config = dict(
    n_layer=15,
    d_model=96,
    n_head=4,
    n_kv_head=4,
    head_dim=32,
    d_mlp=256,
    vocab_size=1024,
    activation='gelu',
    norm='rmsnorm',
    norm_place='pre',
    norm_eps=1e-05,
    positions='rope',
    rope_base=10000.0,
    rope_fraction=1.0,
    qk_norm=True,
    attn_scale=0.177,
    bias='none',
    tie_embeddings=True,
    parallel_block=False,
    extras=['paired heads', 'gated attention'],
    init='trunc',
    init_std_qkv=0.067,
    init_std_o=0.0106,
    init_std_up=0.067,
    init_std_down=0.0075,
    optimizer='adamw',
    lr=0.00321,
    lr_mult_up=0.612,
    beta1=0.9,
    beta2=0.95,
    lr_head=0.00858,
    warmup_steps=213,
    schedule='wsd',
    decay_fraction=1.0,
    decay_shape='sqrt',
    final_lr_fraction=0.0,
    batch_tokens=8192,
    seq_len=256,
    doc_mask=True,
    z_loss=0.0001,
    train_tokens=98350000,
    steps=12006,
    dataset='wikipedia_en',
)
Each number is 128 + 32 x the weight over the matrix's rms, rounded and kept within 0 to 255. Layers, rows and columns count from 0.

# layer 12 MLP up, 256x96, rms 0.116, rows 193-255, columns 32-63
[[146 124  74 113 156 190 130  75 144 132 146  84  76 112 123 158  72 111 139 184 120 132 165 105 170 131 108 121  97 153 105 153]
 [109  93 134 144 158 175 108 121 150 158 107 102  69 172 114 122  88 143 142 111 165 120 131 143 165 130 188  95 148 118 139  88]
 [135 161 158 101 105 176  91  59 106 180 130 143 118 131 144 140 114 185  99  99 142 131 121 164 114  88 142  60  70 133 103 148]
 [123 163 118  86 107 123 114 100 128 205 119 140 159 104 115 174 120 139 111 136 157 105 140  90 191  75 115  94 124  97 106  61]
 [198 150 120  84 153 188 132 106 138 115 110 173 107 170 129 137 147 158  92 135 159 146 103 125 123  97 137 148 128 101 131 133]
 [189  86 119 108 185 120 118 119 190 139 121 137  98 103  79 114 104 109  61 167 159 142 112 126 174  92  91 110 119 137 134  80]
 [109 138  74 123 152 163 161 144 152 179 140 131 131 126 120 139  89 135 127 134 168 147 158 112 172 102 150 147 101 141 127  71]
 [171 155  92 153 147 118 114 213 140 135 142 119  97 112 187 109 162 148 145 108 143 149 114 139 125  42  72  96 130 154 152 125]
 [169 105 117 131 134 131 102  64 205  86 134 129 188 165 167 137 145 162 116  73 104 112 144  91 194 119 142 116 105 127 113 104]
 [100 184 101  77 177 129  88  55 177 144  90 124 142 106 115 125  86 199 157 161 135 163 110 130 107 132 128 139 126 137  52 105]
 [100 162  70 104 164 201 125  96 105 135  66 186  91  69 144  81 117 107  93 127 207 165 126 179 167 144 114 162  88 159 164  87]
 [142 209 107 120 114 170  62  63 108 167 127 108 116 172 125 104 125 104 110 102 179 165 144 142 161  55 130 143 135 105 128 157]
 [109 122 135 109 127 194 106 182 167  81 128 136 140 158 141  66  73 205 155 143 142 189 121 115 174 142 186  79 118 103  91  82]
 [156 120  84 131 202 151 103  97 179 104 107 166  72  46 173 112 120 190 113  57 102 129 118 126 125 153 128 114 107  76 164  99]
 [118 156 130 114 147 126 116 113 129 109 166 117 114 158  90 103 107 156 149  97  91 112 113  90 144  61 155 133 135 139 130 124]
 [ 96 101  92 146  79 151 128 167  99 109 103 166 135 151 163 148 118  84  92  73 161 143 169 106  85  48  75 122 162 124 147 103]
 [ 97 105 109  84  70 132 132  44  88 102  94 117 112 109  52 107 118 159 146 119 129 156 140 149 175 165 173 138 141 119 113 163]
 [104 147 125  80 179 128 133 103 125 116 144  85 116 139 119 195  60 199 118 103 121 120 155 122 154 181 153 129  96  95 125 161]
 [130 150 124  90 168 173 123 103  96 140 133 115 117 171  85  72 126 154 146  45 170 141 107 118 128 156 110 115  53 104 103 138]
 [107 170 175  83 130 147 131  99 164 171 119 148  77 149 119 137 151 124  53 151 116 207 145 135 131 109 126  90 180 118 122 118]
 [133 128 103 108 109 111 127 111 177 189 154 129 139 187 173 163  99 143  82  91 133 155 117 174 137  92  96 128 167 170 113 134]
 [ 87 150 158 134 153 183  96 119 175 147 132 182  74 112  87 162  73 158 153  77 166 182 141 111 139 149 111  99 141 183  96  79]
 [ 91 165 100  70 101 104 132 146 206 146 131 137  98 192  88  97 147 219  83 157 122 208 155 123 173 174 117 103  69 130 120 138]
 [141 173  83 167 179 141 103 130 123  84  98 152  95 123 175 120  88 176 117  78 167 148 135 119 117 133  99 122 140 168 128 164]
 [148  85  86 146 219 114 132 114 138 104 121 157 161 108 109  81 108 132  85  99 109 146 163  87 124 122 172 156  93 105  99 116]
 [139  62  83  86 179 138 147  64 146 159  97 143 126 151 138 166  63 147  93 109 136 155 125 137 118 117 118 109 173 107 133 183]
 [179 147  96 111 103 117 128 134 120 107 151 144 180 173 170 127 127 138  92 123 146 133 102 115 164 106 125 139 111  80 122 169]
 [132 147  83 186 132 116 111 170 137  90 154 216 123 127 176 172  88 128  92 137 199 142 145 104 156 139 138 146 146 146 116 115]
 [127 163 120  87 138 161 134  98 131 108 160 101 136 105 124 110 106 143 128  65 117 105 169  76 114  84 116 167 131 122 135  48]
 [136 136  84 128 191 147 128  55 126 129 119 173  71 142 174  65  55 132 126  76 129 119 163 168 167  91 136 153 164 134  96 166]
 [141  90 123 109 115 179 109 124 135 185  74 164  87 153 162  61  96 120 111 161 155 138 158 130 172  61 119 146  88 166  99 136]
 [172  95 115  62 108 156  97 126 149 141 115 115 138 102 116 124 135 186 147 109  92 114 144 126 185 133 137 128 182 115  61  75]
 [106 108 151 125 154 124 147  99 120 135 160 131  65  98 107  68 156 202 142 122 183 175  93 122 107 122 124 188 107 127 112 115]
 [ 93 194 108 100  93  85 127  97 162 106 136 118 143 124 155 121 134  99 137  91 214 164  99 170  94 132 111  95 111 180 134  76]
 [132 109 151 125 127 148 114 136 156  99 153 154 104 133 160 142 126 141 159 149 152 150 111 117 161 134 118  95 117 124  92 115]
 [ 97  74 115  87 171 132  99 152 189 128 110 133 138 192 135 110 102 101 121 147 158 138 126  81 135 108  95 136 106 100 175 169]
 [125 167 122 160 114  93 115 103 154  89  80 106 123 128  78 133 159 136  83 121 121 112 182 154 172 117 146 210 188 167 151  98]
 [133 123 156 154 114 149 144 107 154  73 108 127 120 138 132 126  85 128  98 105 185 175 112 135 112 154 134 115 126  72 160 130]
 [230  67 107  92 155 133  45 137 192 186  98 110 148 137  76 128 118 182 183 140  88 122 127 100 103  69  97  88 156 129  97  39]
 [116  77 141 116 184 150 134 122 150 142 117 162 119 158 120 186 124 119  99 160 119 148 162  53 146 150 129 115 113 118 109  32]
 [164 130 136 147  95 162  93  84 153 105 104 147 134 143 143 163 167 175 147  96  96 157 155 124 175 119 106 187 140 152 123 144]
 [179 125 109 170 136 153 126 153 217 214 134 143 120  65 140  77  88 197  89  94 155  93 134 144 145 124 135 125 149 134 114 111]
 [149 133 108  76 146 136  95  84 128 134 132 166 134 134 158 151 148 128  99 146 139 157  81  57  98  83 142 166 143 120 130 141]
 [ 91 190  82  82 116  76  74  99 145 127  95 158 138 134 158 132  98 123 131 141 153 133  82  59  84 157 128 137 149 144 111 144]
 [113 134 131  94 173 121 105 146 115 146  78 193 104 127 149 152  96 167 129  89 154 150 138 134 128 117 139 132 102 170 177 155]
 [139 123 120 106 111 170 127 130 152 128  99 156 165 142 144 173 139 157  41  88 158 188  98  73 113  98 130  43 138 116 135 157]
 [155 157  71 169 161 108 122 142 205 144 162 186 120  82  79 100 114 154 106 160 184 126 152  82 104  96 141 151 121 166  92 100]
 [ 98  83  85 101 111 140 126 116 127  93  84 155 192 118 178  91  37 124 101 128 130 149 157 158 122 132 106 100 111  98 104  89]
 [131  91 111 144 124 141 144 152 189 120 136 157 133  74 164 112 153 141 160 126 157 138 105 151 154 121  91 142 151  99 134  22]
 [192 151 118 105 147 150 109 190 106 158 115 132 130 178 129 101 147  69  70 140 172 171 114 133 122  65  99 142 137 144  97 146]
 [161 172 149 167 143 158 105 134 118 127  66 148 133 172 105 149 115 131  97  68 150 188 123 137 112 126 168 140  84 147  94 128]
 [170 164 113  77  96 185 120 121 127 202  97 131 129 149 113 182 143 156  74 135 148 179 156 111 140  95 133  94 112 216 157 124]
 [138 151 150 134 156 203 119 100 163 159  86 122 134 126 149 149 126 199 140  73 191 122 123 152 201 116 141 125 150 140  73  93]
 [156 176 146  92 130 139 119 113 149 154 143 128  86  93 159 153  97 156  66 140 148 105 127 147 107 137  69 116  95 126 135 106]
 [144 126 112 131 138 123  81 157 137  95 164 156 158 129 131 156  89 113  97 131 166 153 135  87  85 159 110  71 170 147 128  80]
 [103 138 169 150  93 153  70 173 176 175  75 221  69 158 197 148 134 120  45  95 152 141 112 147 160 158  91 164  79 102 140 124]
 [110  73  51 125 159  92 123  83 193 155  87 123 156 146 138 161 105 164 127 165 118 166 119 127 157 112 135 115 151 161 125  80]
 [112 133 127 100 168 156 116 145 169 116  90 161  81 129 126 148 145 154 146  89 104 110 178  73 137 123 110 159 137 139 101  86]
 [139  94 150 137 170 182  94 100 119 162 155  98 101  86 113 177 111 151  95 108 149 140 151 106 165 124  98 106 153 157 120  98]
 [107 107 112  89 144 113 121 107 171 127 156 126 147  85 176 111 125 112 114 121 115 179  90  99 165 166 129 187 134  94 137 101]
 [123 101 122 115 122 126 146 113 150 100 101 127  82  97 172 175 116 137 113  77 136 163 151 148 132 170  92 135 119  94 118 133]
 [159 119 127 147 125 129 134 101 153 125 132 142 109 133 146 104  32 138 124  95 136 158 199 125  95  37 152 156 160 186 154 135]
 [157 123  15 128 148 136  92 116 119 115 128 184  49 139 145 148  82  85 107 157 116 133 214 110 190 158  92 112 105 115  25  82]]
# layer 12 MLP down (transposed), 256x96, rms 0.134, rows 193-255, columns 32-63
[[142  96 119 119 136 115 200 204 157 158 171 161 133 116 100 135 146 146 131 153 145 111 153 109 127  96 139 152 119 144 128 160]
 [135 118 119 135 110 120  89 148 122 148 172  80 161 136 106 101 102 155  95 115 192 167 118 136 142 116 144 170 110  97 100 137]
 [ 86 105 197 162 128 107  93 124 205 130 149 113 165 152 130 134 101 135  86 144 151 103  89 140 130 125 127 140 165 169 203 122]
 [ 57 143 130 155 114 106  77 102  81 165 114 124 144  78 133  80  89 156 151 101 127 131  80 120 139 120 117 150 184 163 183 163]
 [ 68  82 102 144 153 120 159 132 167 119 115 104 181 108 120 135  65 138 142 116  87 140 103 135  95 103 122 146 129  99 130 127]
 [155  74 142 182  82 118 160 193  83 145 107 152 156 124 126 117 117  86 144 156 153  98 104  99 173 115 146 157 145 125 102  96]
 [131 126 141 168 139 120 255 151 145 122 124 139 117  93 105 154 121 132  95 117 132 147 129 119 126 129 135 114 147 145 111 125]
 [ 87  91  91 170  82 169 130 165 110 152 156 104  91 119 113 104 148  79 101 148 159  91 132 101 151  96 153 185  78 142 115 163]
 [ 77 180 150 123 100 121 126 113 106 128 102  93 209 109  75 150 110  86 163  78 148  94 160 142 102 108  98  90 112  94  90 154]
 [ 97 173 126 120 118 124 156 185 144 116 137  93 158 159  82 137 188 124 181 194 100 144 157 149  74 101  92 145  99 104 160 182]
 [100 141 186 122 148 189  84 105 143 172 113 123 144 106  65 117 165  71 173 131  93  87 116 140 108 104  86 103 128 143  97 196]
 [ 63 127 122 123 151 112  88 168 131 112 116 149 144 110 125 141  77  79 134 129 114 145  96 131 110 117 137 163 102 111 100 131]
 [176  75 155 173 154 137 127 190 104 104 123 134 121 125 108 128 138 185 146 147  76 145 114 112 180  52 132  94  89  91  91 198]
 [159 140  93 173 125 156 115 109 165 103  95 125 127 104 128 108 159 120 158  97 156  90 170 191 117 131 155 109 106 149 155  78]
 [139 142 112 178 137 137 146  86  80 181 130 160 125  90 165 130 128 104  77  63  99 126 125 149 101 181 110 158 109  59 118 125]
 [132 166  86 193 134 136 177 143 100  46 163 102 169 180 126  81 138 114  94 179 145 102 108 160 153 148 159  60  74 154  98 136]
 [ 59 158 136 139 135 138 146 185 105 141 115 166 149 158 105 166  87  53 138 145 175 183 155 135 126  97 142 117 131 128 102  88]
 [175 139 161 142  81 137 107 149 152 166 147 117  69 133 155  33 204 145 137 149 101 120 120 178  73  84 139 146 100 126 109 122]
 [ 86 125  89 145 112 129 111 175 165 109 165 135 125 104 192 139  68 106 118 129 114  78 154 120 151  64 106  92 121 161 161 124]
 [136 105 132 116 121 145 182 161 122 124 101 135  97 126 136  91 134 121 139  84 134  69 164 127 114  96 135 170 146 154 130 144]
 [102 101  88 144  31 168 109  97 136 112 113 120 152 147 104 101  94 131 133 145 118 117 138 120  89 141  86 114 137  92  94 126]
 [148 131 157 148 139 160 136  88  61 146 141  82 140 137  78 137 188 150 155 161 142 104 126 134 131 110 184 162 154 136 116 154]
 [134 113 127 156 100 134 234 121 123 128 150 132 108 164 109 115 138 150 137 126 138 139 101 122 125 132 110 114 122 127  96 138]
 [132 154 155 134 145 111 175  99 117 105 108 100 135  71  93  64 145 108 109 161  85 108 118 128 117 133 109  52 141 185 122 110]
 [108 106 145  97  90 182 167 116 154 107  98 107  59 157  67 128 149  99 161 107  91 180 170 174 131 157 152 139 142 114 149 135]
 [ 75  87  80 167 117 138 144 152 120 161  98 142 179 112 124 159 113 142 128 127 164  59 147 152  96 114  75 166  84 169 154 168]
 [ 62 145 151 148 132  99 187 170  87 127  73 118 114 132 118 150 142 107 101 138 145 132 106 125  72 126 125 153 107 124 118 158]
 [ 42 162 154 141 128 157 147 116 120  80 113 121 156 108  82  90 173 152  54 156 117 113 102 157 118 146 190  95  78 157 145 107]
 [137 143  93 123 100 122 171 110  70 121  98 118 132 121 125 148  93 119 144  82 118  49 112 174 132 161 145 131  94  76 181  81]
 [101 144 151  93 158 144 129 184 100  50  92 150 183 156 121 100 147  98 197  96 195 110 116 173 148 106 123 118 141 140 120 187]
 [188 125 177 178 141 145  72 134 140 183 131 168  59 154 143  87  74 114 153 153 163 174 150 104 142 152 177 169 108  86 105 141]
 [ 75 177 129 149 125 127  79 120 128 142 134  46 162 150 126 161  93 114  74 128 124 103 137 103  61 130 164 129  85 190 115 199]
 [168 135  28 166 140 102  82  99 157 148 101 134 105 186 158 147 177  84  59 118 174 100 155 150 162 144 156 127 109 135 140 111]
 [134 167 156  68 136 147 133 124 100 119 148 149 107 137  95 150 134 186 168 104 137 149 114 149 117  93  90 122 152 138 157 178]
 [126 165 127  90 132 125 144 155 134 143 167 151 171  85 124 151 140  98 129 108 140 120 108 118 104 102 180 130 148 135 109 182]
 [ 68 156 130 193 127  92 129  95 166 118 133  82 122 105 148  94 129 178 167 139  75 101 137 141 105  77 113 109 139 130 126 115]
 [172 139 130 113 127 114 112 125 174 105 138 141 177 132 140  91  97  91 140 135 142  94  62 122  75 110 111 155  85 101 114 190]
 [104 152 178 118 170  98  92 145 134 126  76 134 126 141  82 168 115  73 116 162 129 163 131 120  71 148 152 155 164  49 110 120]
 [145 127 199 166  99 127 177 180 171 129 153 126 148 154 135 123 127 138 141 140 113 156 113  76 194 188 137  76 106 156 129 163]
 [162 133 146  99  97 195 153 133 205  96 118  95 139 103  99 111 142 152 112  50 114 102 138  58 158 168 119 174  73 129 126 146]
 [135 172 140  61 130 131 132 138  99 108  71 136 102 132  90 139 135 182 138 113 125 113 159 131 137 197 137 167 150  62 125 167]
 [158 111 123 113 142 160  90 145 107 175 131 112 105 140 152 140 134 117 127 113 138 115 165 120 123  87 155 128 165 124 109 226]
 [135 116 165 145 127 132 153 141  65 144 160  46 126 156 141  99 149 112  96 125 155  95 188 171 102 120 107 130 164 150 178 165]
 [139 132 126  87 202 199 111 130 120 109 167 119  97 170 137 105 173 140 184 111 181  69 144 140 148  49 108 173 142 151 139 147]
 [177 102 129 180 166 134 127 167 162  81  75 166  75 143 104  99  70 128 104 136 153 106 117 101  90 134 165 170 157 117 144 152]
 [160 122 147 152 138  97 200 125 150 137 159 127 124 103  84 163 152 145 132 130  99 100 139 124 114 111 167 161 110  84 119 145]
 [190 111 123 123 127 121  75  81  52 123 152 143 122 109 172 132 153 143 176 132 164 166 107 151 174  81 131 134  55 121 124  96]
 [100  82 101 111 172  66  93 180 129 157 162 134 113 213 121 112 134 101 168 145 121 107 112 152 199 109 174 170 110  96 123 172]
 [111 114 115 127 188 127 119  91 125 118 121 174 164  93 125  83 134 182 133 124 117 115  82 159 119 154 143 146 116 106  92 190]
 [155  68 112 175 119  89 108  80  19 138 161 157 130 146 105  87 155 126  77  95 155 159 120 124 142 154 128 128 120 142 129 105]
 [111 143 109 145  91 100 117 149 106 136 149 170 103 134 129 109 114 118 163 153 159  73  74 125 117 129 132 156 148 135 143 182]
 [119 121  84  74  57  74  83 102 114 149 100 101 138 114 148  99 135 119 140 171  76 129 111  45 144 154 125 137 146 100 115 186]
 [113 109 119 103  67 108 131 179 175 194 150 110 156 141  96 121 161  83 145 111 118  93 147 144 116 119 121 136  98  64 156 110]
 [ 75  94 134 134 110 179  81 127 134 111 114 124 163 138 178 139 119 129 152 140  74 159 114  83 151  99 115 120 139 151 154 184]
 [109 103 110 108 143 162  54 128  87 105 129 151 130 123 140  85 113 104 166 146 106 130 151 114 137 122 119 131  67 150 144 208]
 [ 81 123 168 108 115  76 163  98  60  94 154 137 125  94  41 152 162 185 122 152  96 144 141 154 128 115 153  77 131 161 112  78]
 [148 142 161  82 144 123 197 147  88 116 133 148 150 135 146 162 131 147 111 106 156 110 143 114 117 100 132 121 128 134 116  97]
 [117 126 122 130 115 108 115  78 137 136 165 148 120 163 133 102 184 157  83 169 121 125 155 128 133 132 120  48 130 193 100 104]
 [106 171 135 154 125  83 139 154  75 147 105 101  90 163  85 134 102 147 163 105 115  86 154 209 206 129  72 105 152 150  97 177]
 [125 167 102 119 170 147  26 124 136 189 129 129 152 152 104 139 107  95 131 165 117 114 159 125 169 108 163 139 117 175 114 161]
 [150 194 173 107  97 135 153 125 113  95 104  96 132 120 147 106 143  58 108  96 128 141 109  96 159 127 126 129 161  97 121 133]
 [ 90 122 181 142  78 153 129 160  83  89  96 134  98 148  97 154 131 107 125 132 136 139 188  88 179 107 131  86  75 113 109 151]
 [151 185 152 145 181 178 135 129 189 100 112 167 140 163  90 170 125 158 109  67 147 160 107 134  88  90 160 169 106 138 131 123]]